From a checkpoint of a small transformer trained on Wikipedia: width 256, skips across layers.
Each number is 200 + 40 x the weight over its row's rms, rounded and kept within 0 to 999. Layers, rows and columns count from 0. The size before them is the row's rms in percent of the matrix's.

# up: layer 7 MLP up, 704x256, rms 0.0488, rows 5-71, columns 64-95
# down: layer 7 MLP down (transposed), 704x256, rms 0.0493, rows 5-71, columns 64-95
# gate: layer 7 MLP gate, 704x256, rms 0.0499, rows 6-71, columns 64-95
up5,103,159,209,217,154,242,197,189,152,213,142,174,242,201,211,184,157,199,175,250,190,217,176,190,174,224,202,174,232,204,154,139,249
down5,100,132,219,223,209,242,248,250,183,272,213,205,216,213,285,198,236,246,202,226,136,189,219,166,180,259,193,217,222,204,124,150,269
gate6,105,256,202,220,119,209,170,215,237,260,235,259,280,144,170,184,236,219,210,202,227,173,299,165,176,180,152,242,221,248,216,150,213
up6,102,209,226,268,130,152,194,205,229,151,136,157,185,180,255,229,210,230,135,176,244,158,273,238,203,219,188,268,185,82,241,221,187
down6,104,266,146,221,173,214,221,161,232,170,195,104,220,157,227,147,182,221,164,194,173,164,239,218,165,140,141,229,224,132,200,156,178
gate7,098,227,202,171,175,257,156,196,190,96,234,226,275,228,185,223,219,164,238,179,244,198,174,169,184,232,214,233,250,199,233,204,223
up7,095,231,217,209,209,169,102,156,208,200,158,244,173,223,175,167,124,164,193,204,167,170,180,89,195,220,232,232,169,224,205,211,202
down7,092,248,234,194,199,254,159,140,147,189,221,143,206,165,228,168,244,199,268,187,146,169,183,133,175,244,199,176,201,170,209,252,223
gate8,106,185,344,221,246,144,239,273,232,196,237,243,181,115,112,228,159,239,116,167,185,264,201,133,211,174,183,228,206,225,207,263,154
up8,104,222,203,253,131,182,197,183,217,126,239,194,190,175,166,135,207,108,167,222,240,241,248,167,187,245,175,300,226,224,179,234,234
down8,101,227,159,194,238,189,232,179,167,161,189,214,219,161,182,178,166,215,95,205,230,223,184,176,212,130,127,198,198,186,156,238,214
gate9,102,241,273,181,222,209,172,103,190,152,160,228,237,182,191,231,144,218,238,235,187,202,196,207,185,227,161,238,137,226,151,250,168
up9,105,218,188,107,247,158,201,265,168,218,190,231,199,240,233,191,233,282,209,236,161,133,145,200,151,260,137,188,170,234,207,205,264
down9,105,251,155,234,195,195,244,177,191,229,155,191,189,161,271,137,247,288,227,196,208,249,165,234,171,296,153,185,204,171,251,279,128
gate10,098,257,191,151,120,215,238,168,195,206,119,252,222,169,252,260,77,230,162,209,207,251,209,175,251,194,173,158,245,190,203,225,187
up10,097,252,277,254,101,172,230,226,162,210,227,215,134,201,184,196,222,247,210,164,170,209,240,205,190,221,165,183,247,177,256,163,223
down10,097,164,219,186,164,171,186,211,212,234,195,129,221,254,205,198,225,212,142,255,191,175,220,250,182,158,275,188,143,224,186,199,154
gate11,108,240,192,183,208,142,168,250,208,223,268,225,190,268,208,176,201,159,203,220,191,165,270,238,217,203,233,268,221,192,198,162,168
up11,100,236,246,185,250,265,169,175,268,176,214,90,214,193,233,151,152,230,128,209,169,215,239,178,187,169,275,215,251,250,192,285,224
down11,098,197,140,139,235,199,162,213,152,126,152,212,150,219,232,167,185,170,106,207,169,195,241,227,219,201,207,229,303,231,230,243,232
gate12,107,236,253,175,190,242,190,237,165,184,186,256,235,225,201,206,207,156,228,203,119,135,186,174,202,233,204,263,227,211,278,245,257
up12,104,227,269,174,226,195,194,200,152,210,228,258,178,248,180,171,171,278,182,173,221,191,164,211,274,208,188,177,182,223,167,105,192
down12,110,255,213,136,279,248,171,224,241,220,219,263,196,226,216,183,258,279,182,207,204,230,176,186,187,188,194,169,244,168,207,142,187
gate13,107,253,166,239,179,234,189,126,246,179,186,220,191,166,131,188,208,208,229,228,204,308,172,214,251,233,195,202,195,223,191,156,250
up13,098,206,161,131,223,255,246,137,181,254,161,151,198,249,185,180,260,149,124,186,136,216,203,256,154,139,204,287,169,192,204,178,150
down13,097,212,141,160,246,129,163,198,191,200,186,109,200,261,172,250,242,199,188,173,156,222,209,304,125,173,223,210,166,199,112,94,175
gate14,100,180,152,214,177,204,248,190,155,187,183,220,186,223,173,156,243,159,217,199,133,215,252,201,232,193,211,233,164,264,244,162,233
up14,099,228,234,165,218,176,221,169,169,259,177,93,168,209,198,232,158,135,162,220,141,254,217,233,195,186,179,174,226,230,245,169,198
down14,101,247,214,225,242,157,154,209,162,148,173,208,173,276,182,195,180,197,214,155,269,212,157,147,221,191,205,252,245,197,230,181,223
gate15,098,171,142,277,226,173,217,183,181,220,177,194,246,177,110,242,146,230,186,202,154,270,203,199,178,207,219,137,299,233,247,228,278
up15,104,185,224,196,187,222,240,179,214,263,208,75,222,266,224,236,254,222,172,208,227,277,208,245,187,223,226,190,158,168,182,211,145
down15,096,225,196,227,232,245,108,277,214,271,179,202,163,202,151,183,171,199,200,222,192,200,252,255,211,178,223,221,225,231,167,221,213
gate16,098,119,275,205,190,194,211,229,190,198,217,201,179,254,163,140,215,242,146,140,210,282,187,158,198,234,211,204,193,236,206,170,249
up16,099,150,169,182,201,185,112,235,214,187,200,239,134,197,188,220,191,141,227,227,199,221,263,236,219,165,213,233,214,185,184,235,160
down16,096,227,199,246,158,211,173,273,160,211,232,139,254,261,208,293,160,198,165,255,175,203,203,227,223,257,210,216,195,171,233,242,165
gate17,098,106,253,146,196,234,187,156,257,130,135,213,210,244,208,179,256,201,168,158,125,268,194,194,160,257,199,145,226,169,170,160,172
up17,098,149,146,204,256,196,207,243,189,167,176,258,233,213,159,192,209,185,120,172,101,251,196,232,218,234,159,215,311,254,161,236,157
down17,098,167,220,163,247,178,155,211,251,212,245,205,209,211,206,179,156,193,286,224,207,222,237,224,167,183,229,169,196,286,233,154,177
gate18,103,224,207,206,286,206,210,138,188,169,251,214,162,200,181,160,151,185,219,182,208,184,213,197,182,256,250,223,166,227,277,171,169
up18,104,150,225,216,217,226,159,241,143,228,214,229,223,210,263,237,190,176,235,175,162,254,232,194,151,214,261,270,187,194,238,199,194
down18,102,168,253,199,227,212,212,204,211,230,277,223,138,150,146,225,141,216,203,208,181,204,202,199,138,202,232,259,191,155,204,157,156
gate19,100,198,146,196,232,186,268,224,262,120,121,194,233,194,172,287,258,169,271,248,187,240,167,164,183,167,189,195,188,268,218,158,125
up19,100,265,202,165,153,178,179,262,261,195,177,227,223,228,132,161,159,210,211,186,215,231,172,196,192,221,169,235,230,247,166,228,185
down19,097,183,178,147,219,201,220,227,225,197,238,180,235,223,165,222,215,210,216,285,208,166,218,251,242,199,244,251,186,211,143,232,195
gate20,104,151,193,213,186,167,118,177,175,209,212,175,230,173,211,235,223,226,198,175,215,143,186,195,189,247,254,305,197,207,226,185,237
up20,109,213,248,182,241,219,175,217,158,155,211,169,199,203,194,214,182,196,267,150,235,198,195,189,214,153,185,248,207,202,225,231,262
down20,105,268,237,220,195,187,184,145,135,148,184,229,156,215,216,136,243,148,170,159,208,219,185,317,168,188,191,167,245,185,206,183,207
gate21,098,164,196,194,202,151,173,225,143,268,211,201,133,243,198,239,150,201,249,181,158,196,241,202,245,196,199,192,187,183,236,188,267
up21,100,211,196,228,229,229,180,202,183,180,168,225,223,336,172,138,139,148,229,251,154,152,220,230,222,190,190,165,207,213,170,210,174
down21,099,217,210,138,191,197,226,261,205,105,190,210,207,170,201,232,173,228,265,264,200,208,288,217,209,225,133,178,231,177,213,186,226
gate22,099,222,223,247,217,155,290,200,205,192,254,195,214,129,167,135,221,116,183,187,168,200,231,178,178,232,164,197,175,232,222,228,193
up22,099,151,111,221,227,216,243,251,229,229,220,234,166,233,180,200,195,173,226,218,248,220,176,175,248,248,184,206,191,161,205,182,215
down22,099,134,125,191,176,247,201,260,120,157,232,249,158,133,173,201,185,196,171,199,132,214,193,180,211,160,219,150,174,229,158,188,182
gate23,086,248,262,179,245,168,252,189,204,217,250,200,195,233,164,253,162,209,208,159,249,203,231,84,159,194,194,272,228,181,323,235,91
up23,089,166,172,188,191,191,204,235,250,207,187,228,165,246,146,207,230,196,183,205,187,209,163,194,156,231,151,246,163,302,193,195,191
down23,091,190,165,202,213,251,130,173,171,176,186,177,176,188,191,219,295,98,204,204,186,202,163,294,205,186,269,250,175,208,270,231,239
gate24,100,202,198,163,160,213,253,193,204,199,183,192,145,187,151,202,228,210,260,182,290,198,235,133,211,222,189,206,169,228,179,162,156
up24,100,174,229,235,219,145,267,170,175,171,131,85,213,219,222,131,161,194,168,214,236,255,165,162,173,281,218,150,207,182,162,209,169
down24,098,179,174,184,178,102,207,103,246,183,142,120,149,244,206,189,200,190,229,184,280,138,208,162,180,224,199,148,207,199,234,250,199
gate25,090,229,247,190,180,202,188,195,208,192,182,221,210,209,220,176,203,245,244,154,178,180,153,178,243,240,179,222,198,215,208,143,276
up25,091,177,154,222,197,166,129,239,289,163,154,261,212,234,202,197,177,209,144,241,119,126,232,200,184,173,177,133,142,233,140,277,176
down25,092,189,193,182,228,303,198,224,264,224,163,182,197,169,222,294,229,197,289,191,221,204,156,248,213,283,131,162,174,205,204,256,209
gate26,101,222,181,126,249,201,211,214,196,220,258,177,200,179,233,244,316,236,167,277,214,182,145,133,261,225,137,206,215,181,223,203,201
up26,101,180,149,238,184,229,145,159,205,133,211,248,214,238,172,243,148,201,197,209,210,211,175,238,249,214,291,111,252,239,158,222,153
down26,104,155,158,194,232,284,124,144,233,181,134,270,245,189,293,175,220,240,215,185,200,175,170,196,197,274,297,208,155,158,137,227,153
gate27,104,160,169,190,195,140,127,188,207,287,175,238,256,206,213,197,168,181,162,180,216,332,237,175,148,216,195,232,191,221,225,121,169
up27,104,213,226,191,238,193,197,102,152,266,152,243,186,167,186,176,219,216,242,235,117,269,78,228,190,184,259,273,206,125,234,174,210
down27,100,285,147,202,140,222,124,233,219,187,193,203,151,193,142,228,207,172,158,298,251,112,249,143,188,217,199,239,155,212,194,202,175
gate28,098,159,254,185,149,160,131,123,207,243,198,167,183,167,198,200,208,210,236,248,234,194,220,155,217,202,162,255,201,131,185,232,177
up28,100,124,151,229,244,263,199,209,219,263,198,187,192,242,223,190,212,232,242,178,199,129,252,164,186,204,262,169,266,233,184,184,206
down28,097,154,134,259,246,294,254,189,211,144,187,203,128,192,227,139,195,183,175,196,252,190,205,194,195,289,212,200,256,173,203,152,189
gate29,097,184,228,239,252,213,188,233,163,126,155,164,187,173,235,151,102,188,191,109,275,230,189,208,164,204,235,151,237,196,232,215,242
up29,094,273,135,229,151,201,249,209,239,205,228,105,208,243,214,253,240,170,270,209,251,226,179,185,127,255,158,210,155,224,170,122,208
down29,095,281,194,279,195,214,228,224,227,201,252,181,246,198,210,282,215,150,223,172,247,197,178,141,216,221,254,206,189,221,159,229,233
gate30,100,172,223,211,204,171,170,213,154,166,206,207,192,264,208,185,107,259,209,207,166,124,178,177,181,257,222,224,267,197,276,184,229
up30,100,193,239,153,168,203,115,228,229,213,122,156,193,186,145,182,146,239,237,149,218,157,193,221,97,221,167,250,201,217,252,132,171
down30,104,186,202,160,147,226,145,284,204,144,243,133,178,113,174,234,141,207,265,197,165,111,284,201,162,187,201,211,289,264,188,210,241
gate31,106,173,222,221,202,150,250,189,235,303,169,256,181,224,268,209,146,165,172,200,231,185,175,209,181,228,202,187,188,253,171,165,281
up31,103,227,217,248,100,230,238,217,209,242,224,157,181,130,251,145,180,223,193,221,183,162,217,223,196,145,253,210,155,185,244,167,232
down31,106,189,192,247,190,196,257,188,251,207,123,132,209,216,156,269,228,225,187,215,225,123,242,205,170,239,234,250,236,248,216,196,148
gate32,094,155,178,239,269,230,176,188,230,183,272,203,193,254,131,202,191,241,136,153,164,220,255,209,198,238,181,193,218,236,290,191,216
up32,100,277,206,218,171,189,241,164,232,164,210,226,200,274,175,227,183,255,246,227,255,232,207,214,219,217,262,244,162,149,262,238,214
down32,097,196,182,197,165,147,200,254,225,124,171,232,147,226,272,203,141,168,181,114,257,193,212,239,203,105,153,97,177,168,150,170,252
gate33,095,169,138,255,213,232,140,223,215,198,139,160,203,183,235,125,209,186,191,253,176,252,150,148,242,156,122,264,232,196,169,212,168
up33,098,204,172,167,197,150,285,223,125,127,159,262,218,258,187,159,207,166,174,314,207,160,182,224,204,213,246,208,221,199,233,209,233
down33,098,227,224,193,206,156,195,180,84,117,159,217,195,225,196,210,147,205,212,203,219,200,217,237,116,177,198,182,225,203,280,154,181
gate34,092,249,179,163,189,182,161,201,182,189,161,172,222,161,215,171,229,234,255,186,162,261,151,142,221,175,213,202,287,213,205,142,220
up34,096,241,151,209,168,217,187,146,195,218,135,199,204,224,117,201,216,150,197,166,220,189,165,173,197,229,214,150,174,183,235,221,207
down34,095,223,207,184,182,227,168,247,274,194,256,153,213,232,214,203,214,232,195,168,192,180,124,103,189,222,203,122,194,192,232,162,134
gate35,103,199,155,158,221,230,237,193,212,171,192,145,116,193,207,170,183,176,143,214,165,240,176,178,241,250,183,147,197,215,208,199,167
up35,096,194,215,173,217,192,200,167,224,88,201,191,163,220,175,74,187,159,218,243,124,204,211,195,251,257,192,145,164,161,159,185,183
down35,099,203,185,254,196,255,161,210,226,63,261,228,217,202,180,139,194,223,140,224,199,202,203,198,226,178,246,221,266,173,117,279,145
gate36,098,206,224,195,235,184,141,171,220,198,220,159,203,151,153,280,137,128,223,178,173,215,206,208,195,209,330,216,183,250,242,179,232
up36,098,108,184,187,184,221,215,256,187,195,168,195,194,177,241,179,208,149,250,291,221,233,187,194,109,157,200,234,131,214,170,191,177
down36,102,173,214,317,242,277,182,165,274,179,172,158,197,214,209,185,203,225,237,198,245,243,132,227,229,262,142,173,163,262,179,173,169
gate37,099,168,199,195,242,230,116,248,188,181,271,139,221,250,174,169,189,198,195,179,243,200,173,90,269,171,245,213,294,226,218,139,136
up37,108,219,201,198,224,169,166,131,225,200,216,216,287,198,209,192,239,115,202,174,250,172,242,192,208,191,210,176,198,166,180,250,243
down37,105,251,215,229,127,170,235,190,180,222,189,177,246,138,251,250,202,224,174,259,275,201,199,238,264,236,145,179,215,151,153,186,201
gate38,100,228,206,214,152,211,233,155,166,169,226,188,172,142,156,231,152,159,169,170,223,179,226,227,186,224,238,283,248,172,226,184,178
up38,104,161,198,263,210,208,235,219,210,194,147,194,190,246,226,217,183,244,140,124,143,203,257,167,183,169,190,257,194,198,214,180,247
down38,109,167,130,268,148,209,292,227,190,198,226,177,150,178,204,203,189,219,232,140,276,192,215,186,195,197,186,195,202,228,195,151,292
gate39,097,244,153,223,184,150,152,178,273,203,217,216,164,237,182,202,115,176,193,149,214,266,212,174,194,229,197,169,264,133,262,155,200
up39,094,233,155,121,195,144,191,203,241,255,200,212,267,172,220,149,233,179,152,215,222,121,246,277,199,203,161,209,144,212,161,257,209
down39,098,198,184,127,235,196,232,224,248,201,228,161,197,143,195,149,139,159,144,228,127,150,201,215,162,142,102,226,187,173,189,257,261
gate40,095,151,303,148,227,217,234,179,175,225,178,254,168,259,232,158,149,184,220,231,120,253,214,229,252,241,171,170,157,207,247,216,220
up40,101,167,252,228,134,187,164,262,183,164,227,165,221,196,227,287,165,131,194,275,240,166,190,178,203,250,177,217,201,197,190,150,126
down40,098,202,283,223,164,179,176,290,237,177,201,215,165,145,156,257,164,176,230,245,217,192,251,254,223,211,183,182,169,186,188,211,204
gate41,096,281,216,198,189,225,177,210,162,205,251,236,272,211,201,193,178,226,218,276,230,143,225,162,190,211,231,205,275,251,211,138,138
up41,096,267,209,209,136,160,149,198,269,220,254,229,147,219,167,236,155,202,225,227,129,240,200,248,253,177,160,193,152,93,166,192,259
down41,093,201,185,109,205,217,171,165,207,191,190,241,96,236,195,212,242,235,259,223,258,260,130,198,235,193,253,120,224,225,199,168,151
gate42,099,161,181,220,175,221,167,195,263,177,163,194,214,115,231,171,158,157,210,237,144,201,103,178,193,164,208,156,230,244,268,219,241
up42,099,214,90,190,264,212,174,225,284,160,164,203,170,188,277,157,213,199,205,192,178,292,235,273,212,202,194,276,222,176,190,225,248
down42,100,261,97,199,229,255,146,220,181,177,198,241,198,253,237,169,260,298,193,172,150,215,187,205,234,168,158,278,203,190,185,194,199
gate43,101,158,197,201,249,189,96,245,179,292,222,146,237,211,173,252,155,206,190,173,151,178,183,171,182,263,227,243,194,182,254,170,210
up43,098,194,223,200,197,258,198,141,199,194,199,242,210,167,143,232,167,180,215,230,206,176,161,203,170,210,249,181,206,207,237,273,224
down43,100,160,266,302,155,239,188,182,214,167,245,162,253,209,161,305,150,215,183,176,167,233,283,134,221,161,240,200,217,160,185,235,190
gate44,102,162,192,228,279,206,174,171,151,97,260,220,206,252,177,222,166,219,185,197,255,229,146,207,201,211,192,226,143,202,207,132,198
up44,092,199,180,213,150,209,262,168,165,197,225,252,224,184,149,179,224,142,208,209,197,163,210,207,149,131,202,230,251,134,184,166,188
down44,100,192,290,186,109,205,256,162,252,159,217,226,183,139,264,208,204,173,290,230,249,131,215,203,150,195,110,263,231,204,117,210,214
gate45,093,229,236,149,284,225,206,165,198,161,147,172,220,182,190,196,211,165,145,184,318,208,223,164,185,173,174,206,202,225,219,213,211
up45,092,150,160,182,256,124,256,147,155,198,243,241,191,192,251,234,150,106,199,142,232,209,182,192,154,221,204,250,272,183,167,228,164
down45,097,199,218,240,256,271,208,242,205,186,209,222,188,216,203,241,202,183,178,190,209,233,176,189,225,169,175,193,156,161,135,168,134
gate46,094,197,241,265,224,213,229,191,168,161,210,177,202,188,155,163,198,178,106,135,143,184,207,191,179,227,193,210,193,198,246,261,259
up46,104,185,190,246,177,195,191,154,138,225,113,255,221,215,179,191,214,159,194,139,203,153,239,200,163,236,263,236,253,228,206,167,187
down46,104,195,118,168,153,202,159,214,137,236,192,174,190,221,136,144,150,191,201,148,227,198,242,228,200,199,270,253,217,87,215,184,211
gate47,103,222,221,216,195,189,206,174,131,158,163,181,240,205,111,253,216,198,141,231,194,268,220,283,141,226,186,185,217,230,206,220,207
up47,097,191,242,159,197,188,178,178,215,238,235,182,232,211,176,186,165,250,240,136,240,249,203,158,191,220,256,180,203,189,291,139,224
down47,102,191,237,225,211,218,244,238,236,211,196,222,218,185,174,118,190,222,208,245,167,196,212,175,203,209,194,138,294,226,259,198,198
gate48,101,212,204,240,228,166,166,193,201,203,166,103,281,238,146,185,139,155,227,145,187,196,220,223,238,256,204,232,210,183,255,156,217
up48,096,191,170,191,215,233,201,186,231,182,194,219,224,267,231,143,163,146,206,226,158,127,193,167,196,143,249,193,158,222,217,234,217
down48,098,207,209,276,216,251,148,184,178,270,168,111,229,186,188,218,187,238,217,244,239,174,213,282,191,144,205,268,164,204,193,217,200
gate49,106,290,232,239,245,167,216,133,190,198,228,203,214,220,152,139,142,182,192,188,206,215,294,237,198,210,251,244,192,231,266,179,201
up49,099,117,245,129,259,191,236,149,190,181,262,198,202,172,173,205,240,211,205,276,162,166,132,208,245,142,222,244,175,224,185,252,226
down49,097,203,172,212,181,183,121,216,178,188,210,193,170,171,222,193,161,207,277,269,193,218,160,251,153,222,272,198,168,219,176,217,207
gate50,098,190,164,289,130,192,201,220,176,184,165,205,238,179,239,176,182,137,177,232,219,260,202,140,255,214,213,209,200,203,245,135,142
up50,094,189,220,228,140,211,214,179,198,137,167,248,235,222,167,252,169,227,173,201,218,256,152,184,126,235,151,179,216,258,171,151,162
down50,095,212,207,287,199,182,223,195,257,159,194,170,216,273,188,185,204,179,329,230,212,219,149,240,125,188,192,164,208,189,247,256,193
gate51,091,231,176,220,321,236,200,250,166,211,198,203,152,174,168,187,155,209,275,197,213,219,256,238,220,221,232,195,235,242,221,258,232
up51,085,166,192,211,150,195,243,166,160,221,230,244,213,270,208,229,279,157,167,227,204,188,182,120,208,238,145,201,286,198,170,210,241
down51,093,177,145,230,241,173,145,210,247,179,259,165,214,190,142,203,193,221,197,189,182,165,135,221,197,173,171,262,167,182,246,271,228
gate52,100,234,192,294,312,188,236,211,201,201,221,173,193,149,190,173,141,210,265,211,168,235,113,230,249,234,246,204,188,236,238,148,147
up52,102,249,233,119,197,193,213,138,156,195,269,248,245,213,209,167,208,192,205,219,161,179,116,205,240,161,200,179,208,230,136,185,149
down52,099,168,226,173,242,195,205,152,210,216,239,180,239,251,208,161,151,221,293,200,138,249,198,267,266,235,246,214,234,221,235,150,147
gate53,097,270,196,148,207,185,219,162,172,169,220,160,273,204,260,163,165,156,269,225,223,259,213,156,218,167,260,201,171,194,153,167,144
up53,101,224,198,207,202,211,158,240,196,248,158,186,246,220,256,180,251,239,218,241,222,209,195,245,204,167,235,279,330,211,219,168,163
down53,097,221,147,154,236,194,169,179,225,239,167,208,251,152,263,192,188,219,223,193,152,154,240,246,157,180,187,146,151,222,187,169,220
gate54,102,228,263,212,219,179,181,179,182,236,185,187,102,197,101,168,153,214,168,252,105,210,280,257,204,154,236,199,195,247,210,265,260
up54,105,243,240,210,290,219,229,220,187,192,104,212,149,254,199,187,158,213,224,243,203,193,223,168,226,188,231,233,219,248,239,154,127
down54,104,219,166,135,254,238,232,235,202,149,135,226,210,225,176,187,225,213,194,182,263,250,250,118,282,130,134,246,200,208,180,188,120
gate55,097,297,162,249,158,187,207,155,175,230,155,161,170,243,218,171,149,208,209,197,178,184,174,155,219,194,169,201,215,304,171,152,260
up55,105,205,238,229,202,153,231,150,211,280,203,235,181,165,184,108,245,151,172,212,187,122,169,178,184,289,140,248,151,183,160,213,197
down55,108,245,142,286,175,126,246,166,224,237,146,195,112,224,131,204,175,177,225,209,227,181,109,139,139,225,144,212,268,271,207,207,202
gate56,097,241,201,236,241,148,199,262,216,118,208,232,201,215,206,212,123,179,190,230,165,191,154,187,245,246,159,192,229,187,216,183,204
up56,101,122,221,191,179,189,167,157,180,165,224,240,169,222,203,186,190,249,175,260,248,243,228,120,253,191,153,214,256,205,163,198,222
down56,091,150,253,227,158,169,234,133,161,160,194,72,175,226,170,158,187,227,217,179,232,200,272,154,191,196,146,153,161,201,193,127,181
gate57,098,217,244,146,193,229,198,236,170,207,262,118,208,215,207,244,282,177,113,178,124,234,278,172,206,194,183,227,152,230,201,261,252
up57,103,204,203,192,202,165,127,185,135,205,218,232,260,225,217,193,218,210,205,142,157,225,178,172,148,171,249,154,240,154,209,279,191
down57,098,207,148,206,184,188,187,199,162,244,209,249,302,243,216,211,214,211,188,134,208,200,209,261,183,183,266,198,211,227,158,242,222
gate58,102,200,235,211,246,243,247,96,200,156,151,205,132,159,186,218,169,268,171,143,237,168,171,264,163,249,169,192,171,309,182,235,261
up58,105,297,242,159,167,136,184,203,155,167,239,241,111,233,199,212,225,243,247,180,222,199,250,272,198,164,185,175,149,204,218,259,147
down58,103,263,172,187,120,202,240,146,185,232,175,202,212,175,242,173,198,180,238,252,245,186,170,253,230,230,158,153,193,228,215,237,120
gate59,116,149,252,188,200,224,253,169,180,187,169,194,180,209,231,170,228,146,145,191,191,171,169,231,216,162,171,220,172,190,279,200,182
up59,104,223,209,170,233,181,160,108,225,238,253,214,183,200,207,156,211,189,195,177,178,208,196,230,194,170,158,230,216,192,197,165,216
down59,107,262,192,235,359,164,175,155,208,247,266,195,217,158,238,173,181,174,231,170,148,208,162,169,237,144,204,166,163,217,190,146,190
gate60,102,247,220,253,174,177,161,173,257,189,221,204,291,210,160,215,172,213,227,171,237,154,210,167,203,117,218,179,161,257,232,153,150
up60,103,211,217,207,138,194,158,154,163,217,204,180,233,171,162,267,191,188,175,177,204,244,231,227,144,195,202,224,218,178,240,285,185
down60,101,244,215,215,206,263,187,205,194,168,205,169,173,182,296,178,230,188,171,205,257,228,205,168,206,208,192,184,183,168,292,252,218
gate61,100,204,139,219,248,209,159,116,150,206,180,257,218,218,217,246,198,185,209,265,256,273,188,231,256,214,243,213,173,173,175,215,204
up61,094,120,192,216,204,258,184,238,190,333,114,202,190,256,197,249,206,240,218,136,199,226,178,164,155,301,237,193,252,108,170,197,169
down61,095,193,195,191,210,151,224,220,178,199,182,187,179,210,220,256,163,213,182,94,175,226,191,216,275,203,174,182,249,151,130,200,173
gate62,087,231,214,265,223,262,178,199,207,217,261,159,224,107,170,262,167,195,193,193,200,168,174,212,227,186,150,182,222,168,264,152,241
up62,092,163,193,239,235,215,199,288,211,228,202,228,135,159,177,177,237,232,190,193,250,247,209,238,109,291,199,206,191,157,167,270,242
down62,097,186,274,187,199,183,190,197,172,189,189,235,208,267,113,210,160,107,212,190,199,227,212,142,134,204,166,205,175,225,201,228,156
gate63,102,225,273,174,232,233,136,187,251,208,199,173,188,173,330,159,201,181,203,187,174,150,197,183,245,222,241,252,255,248,243,185,225
up63,100,246,226,134,253,143,175,169,230,229,177,207,161,306,205,244,250,168,161,221,183,216,210,124,191,185,221,157,170,172,179,185,236
down63,097,277,220,172,223,210,255,185,214,238,195,187,277,247,175,213,229,192,127,231,256,211,156,188,178,160,210,139,259,206,225,187,237
gate64,104,242,241,182,199,128,213,235,236,203,304,244,165,231,198,131,184,210,301,179,218,154,156,246,296,220,251,166,123,256,277,213,270
up64,103,242,147,139,170,124,186,207,211,191,186,171,277,190,181,157,145,164,255,115,236,158,184,244,260,216,235,197,192,168,243,143,181
down64,103,315,243,166,128,185,133,142,222,239,227,201,255,201,152,182,106,236,221,143,153,188,199,208,223,150,210,219,141,165,233,291,188
gate65,095,167,178,261,167,150,149,198,203,203,181,247,179,161,301,255,167,174,233,90,192,183,211,243,136,280,256,193,202,163,203,203,258
up65,091,219,214,246,142,101,165,233,137,186,238,201,209,193,247,184,255,238,194,88,167,180,156,117,185,206,179,181,183,213,137,241,270
down65,096,231,184,211,226,199,185,138,270,231,214,268,212,168,179,176,223,150,225,188,161,173,218,209,220,113,229,186,161,218,156,150,224
gate66,093,268,245,248,243,171,193,195,205,196,201,193,233,183,183,221,275,241,198,110,130,124,235,176,241,148,195,236,248,205,262,219,160
up66,098,178,140,170,162,244,184,260,244,208,147,164,244,231,215,206,284,268,251,204,157,200,117,178,250,110,279,279,218,202,221,201,105
down66,095,176,155,224,141,146,204,223,217,260,182,175,230,203,282,218,165,199,166,240,194,219,258,191,210,151,192,183,191,177,226,248,140
gate67,084,209,173,236,257,265,168,230,147,211,192,226,229,214,132,256,181,202,242,162,190,223,130,194,226,207,276,163,256,245,196,190,235
up67,085,231,234,190,170,163,279,156,245,163,270,240,144,95,221,219,150,174,183,209,162,71,256,237,279,179,197,190,194,168,219,242,134
down67,086,203,223,220,215,190,107,123,232,124,193,218,121,199,190,218,168,202,149,238,192,193,202,231,188,256,259,215,225,254,248,151,261
gate68,100,165,254,193,138,140,225,186,272,218,260,185,200,229,194,210,144,168,227,167,165,321,211,186,234,173,211,127,210,207,202,243,250
up68,101,175,109,152,206,195,193,217,225,83,197,155,182,144,224,251,196,239,279,314,243,190,224,210,167,239,181,188,254,208,247,228,237
down68,100,135,207,198,181,220,229,197,230,158,287,164,263,197,200,161,247,193,171,224,182,214,231,189,188,187,203,140,208,148,232,248,189
gate69,091,236,198,203,141,136,234,130,181,166,184,263,211,191,183,234,161,171,211,248,229,213,268,194,218,226,226,141,230,176,266,154,258
up69,101,225,182,238,182,208,242,208,177,209,177,202,145,185,182,223,207,251,243,180,226,209,137,212,166,178,215,232,206,286,233,142,188
down69,102,224,217,187,221,162,200,196,201,248,147,114,150,155,176,225,257,211,217,227,304,131,222,242,225,180,187,214,157,214,139,134,192
gate70,096,183,252,221,123,191,192,237,188,216,244,205,215,204,167,147,195,191,231,182,168,185,229,136,178,252,230,155,234,212,182,181,260
up70,097,198,131,212,205,146,191,277,219,184,179,189,239,141,130,154,249,291,124,211,175,229,193,211,255,220,230,220,177,171,243,266,277
down70,096,177,161,242,217,124,141,255,228,215,277,111,153,188,163,153,234,185,116,215,188,255,97,150,143,170,239,254,141,214,240,233,110
gate71,104,225,254,110,204,225,208,104,172,136,198,162,280,198,228,185,191,207,212,228,122,228,234,129,212,242,219,241,203,259,211,137,219
up71,107,176,228,264,216,196,165,175,233,179,227,189,234,190,236,170,170,250,203,258,158,190,167,208,204,270,218,108,158,206,169,139,199
down71,109,199,212,172,161,152,140,251,230,183,145,219,137,213,155,137,226,207,216,228,203,199,174,131,221,186,274,187,199,220,201,226,151